Part of a small language model's weights.
Size: 4 heads of 64, vocabulary 1024, 6.01M parameters.
Architecture: RMSNorm before each block, rotary positions, untied embeddings.
Training: a variant of Adam for these matrices, 14087 steps.
Each number is 500 + 40 x the weight over the matrix's rms, rounded and kept within 0 to 999. Layers, rows and columns count from 0. Numbers have three digits each.

# gate: layer 5 MLP gate, 576x224, rms 0.0613, rows 430-444, columns 168-223
# up: layer 5 MLP up, 576x224, rms 0.0612, rows 430-444, columns 168-223
# down: layer 5 MLP down (transposed), 576x224, rms 0.0614, rows 430-444, columns 168-223
gate430:565492503492514495535535442505455500528540495516532480445475519540527550526496560571462464409488478508536514475578586462494575531506480531531455508531507465488531469511
up430:535505465531496598532530527467455583515452554495517473433494458462456492536485497442474485551487504467579503583528499466539438537438514513478460527497498516503458470491
down430:462532589484502512490465452507546489509539533602485432489473524579508560457526462532570525463503512483517450521522493529458491503485502522521553513566463466422519575431
gate431:479443546476493517484495457495518491534519564543465412534491512549583464547534492539482494539490522467449486511590490530549469446583498502446463493456535477508513541530
up431:488465535472435468529498447472479548505491452493551533578524443411541483480541560544492469543433478500451471508442475450494508439451546519545485525537530476556495487470
down431:506453441532495557529549448504437562482586566440481562430442494552452506513495569515541513521397424558469505530468514505497518483471495445527509481502518578485487535519
gate432:531447437540530500501502526479517473495481525525457511557523469537510474534568504489435488422520510474457478518505483563538506483492505460514520535539485538549506476493
up432:508512532514459460451498534491512557437469531546487508549493483543507504515523519502447527590469484552406456473464450495509434465569505517550525498463475526561523545523
down432:508452502499495500504433438467505495460507559462439486524437467501469472526579545521485555474478536540561505511549486538550500570529487439467430506412521489419475520546
gate433:482506535464454466498505458524489532527529484501573504504458537398455526501467540488545555461525583605502546531527480539553497530501540512534476455482441510479485512552
up433:486510475559453446511562393505448466448532447544481418529485458534417557427535553543456436551498511524490467416520538465550546457536527540544481478468506508486434493532
down433:465480408511576468506510521476486522504507500484471548458466499498460463517414467497466542575511519486462516510545506505466485499447523433528517569506529516501497475466
gate434:551516477436484504501481474479471514533529656457494544461481493486450486454582475514490449458547469496509542435499545526540454504512480496480510478507532464422490445573
up434:492467515514515532421536516479442472456536575504426493511566479525481491570520490473508518528443530485467496559480520429534464518508530505513480475427548472539465502499
down434:419479452523528562557466533475465518547491461512529467568525607467527469511511520569473488488521477429447594532495500518468545443557506558454504497544434468456473583457
gate435:491486487435529548522549535578492471527489447484454449500538528439506496465478468502491522500496475447552501418555483462491458438541554483525483478435465512460516540461
up435:391519571456550497550594472509444480517576518511466513543469500521451513500512467519530449483506519452511525467506492477434557505549520469535533521471558529464513471517
down435:462472498511562559488476458490537450531452522526483547536516530508473478521474497468548474405484483533535565531527476448470480541489493469543486476454489479495491475432
gate436:552522557471469478527531494530478519499505545501489451498451442560545536494506536535453491511492483558488417465541447547521513532501462530483534480509535538411539522434
up436:469574465475495539472540451463575546479430450495454477528491556538528473531518404468462476473480528535479512486494467543494520525483480569536530564514593495467516474444
down436:543518458548514480476515516405540479532446490519507476518538558545459440498431513524465456514536493472578503526504474468494468415447503567486511462532445514447462492396
gate437:508485487562549503511538579520533435489483475430474447523606496520497513560481555506522461455546480473439512581455602527515513511517442535529440490587539434535553547532
up437:576453481525504557520444439541469455460549485497517510468459459478482563548513472490531475406528507499543467521513484523564557455510515529556516504434507590529514485518
down437:529457480468480482470450451548444519481509521499404553574424503493493464491518560552499502471517538492451522551522480552447563468461539468559481432528539449550552520510
gate438:439498597424547433485508540503541586527583506478488491449409460472446469440495502484429473518516558512420432625459474486506554562551535562521487519585491529510495499481
up438:423527551465478465491487447503538507523415505463459503474432525530462495477481480492452539472555467483458528501487548424530483474546470466568516479513445508541499425533
down438:516501440555546524502534525528452486591549484478561463505501511523498516462485465484541475396508539486507511538458426475494417487537483608471473543521478486509456529518
gate439:605473449460478388512507494452481484462498585540496409397518468522512479530564486482453523536486499500412422533579501553543497446527523468489463501503582433480527473489
up439:435552531501487565538395430492426491535515514507464481510493512582508515471480546570513513472536462477526434482506518516488448544458498554573518554479494468535455505493
down439:600471548508502504519479445460476512526556505548479555475522536543524500453507517515473514402545480484553460506415444551505476419532484520473505531558478554492502563414
gate440:533491452531498502455487558538524578520465461513513466443494516480520476504555497426480406523547488447483443488454551519507540536478468484529512459569483455546553488523
up440:543469485500452588492514523566479438467465512487536568553391525514477527489488456505537501487454516465478504490537476510514476558432512523500438503536518439473528526498
down440:510496506438507468491491507462548464504549481438447462530453441465489487565513429541547497504481510516512518498515499478550491549516475544512554485471580472569453451573
gate441:549505455504566423506498591505468470499499521538496514455394490548466514561474490477523460519588557400467475535456520410508440471518502525502442474526574511449552424459
up441:477415455478461417544540500478523467516494491534558515484539539474510535483518507486567573499538497476504547508494463471531550520516553500572492459503479460527431457528
down441:467499535475428521532461533485491490458512538435551489467514590499498490469512480500471528409551468451478513492514549527445542507467525443582559477452465510467541477506
gate442:539459522537550451390556467524502565514384487479497525577558489512539508472533540533448515466543473467461472466444460426512439484549547573484489535523472537549531467489
up442:493538494494511504400507485532547555497507453447468516478513539585511531516473479445495550515512421455500444545520566441460498466530499544564528411495511529421549476513
down442:529569466569410473462494454493499441504459469428457508551480542527484537466530575520557472595503469570538500445508532488527516445553536584515533447494501538485458549543
gate443:482502499460409450448477507482444483418475472436450519495482492494534551449510533545471473551558534508477458580478493511513555534475536493487497507539484496521489552447
up443:514485398509479470474454479516429410519463496482441470496461534540452521552590520484420497545515416528477502505498486510518525591525530462485533507461535407493464558483
down443:497482416467500518473545463495450543522552427527467473536478442449476477489495519499566508491478502615503483444468494488465457432491454466560435429531517467482482394512
gate444:545474489486482486543511433461536530476500500530486430465487437550500475493511441432476457532481486542511450504473494473505482534545471495516555461467436449461461497564
up444:485458474444507518560454545569535450424562538534575500452494521449440446437481471529502495578521497459554444486510444500533596510547520498465528514550395430559473580456
down444:415547495509443434569512479493588496568444519487492439485542400520508508436566505483461470413504526497474602456536526556544504494515514515474474459558448455505485474488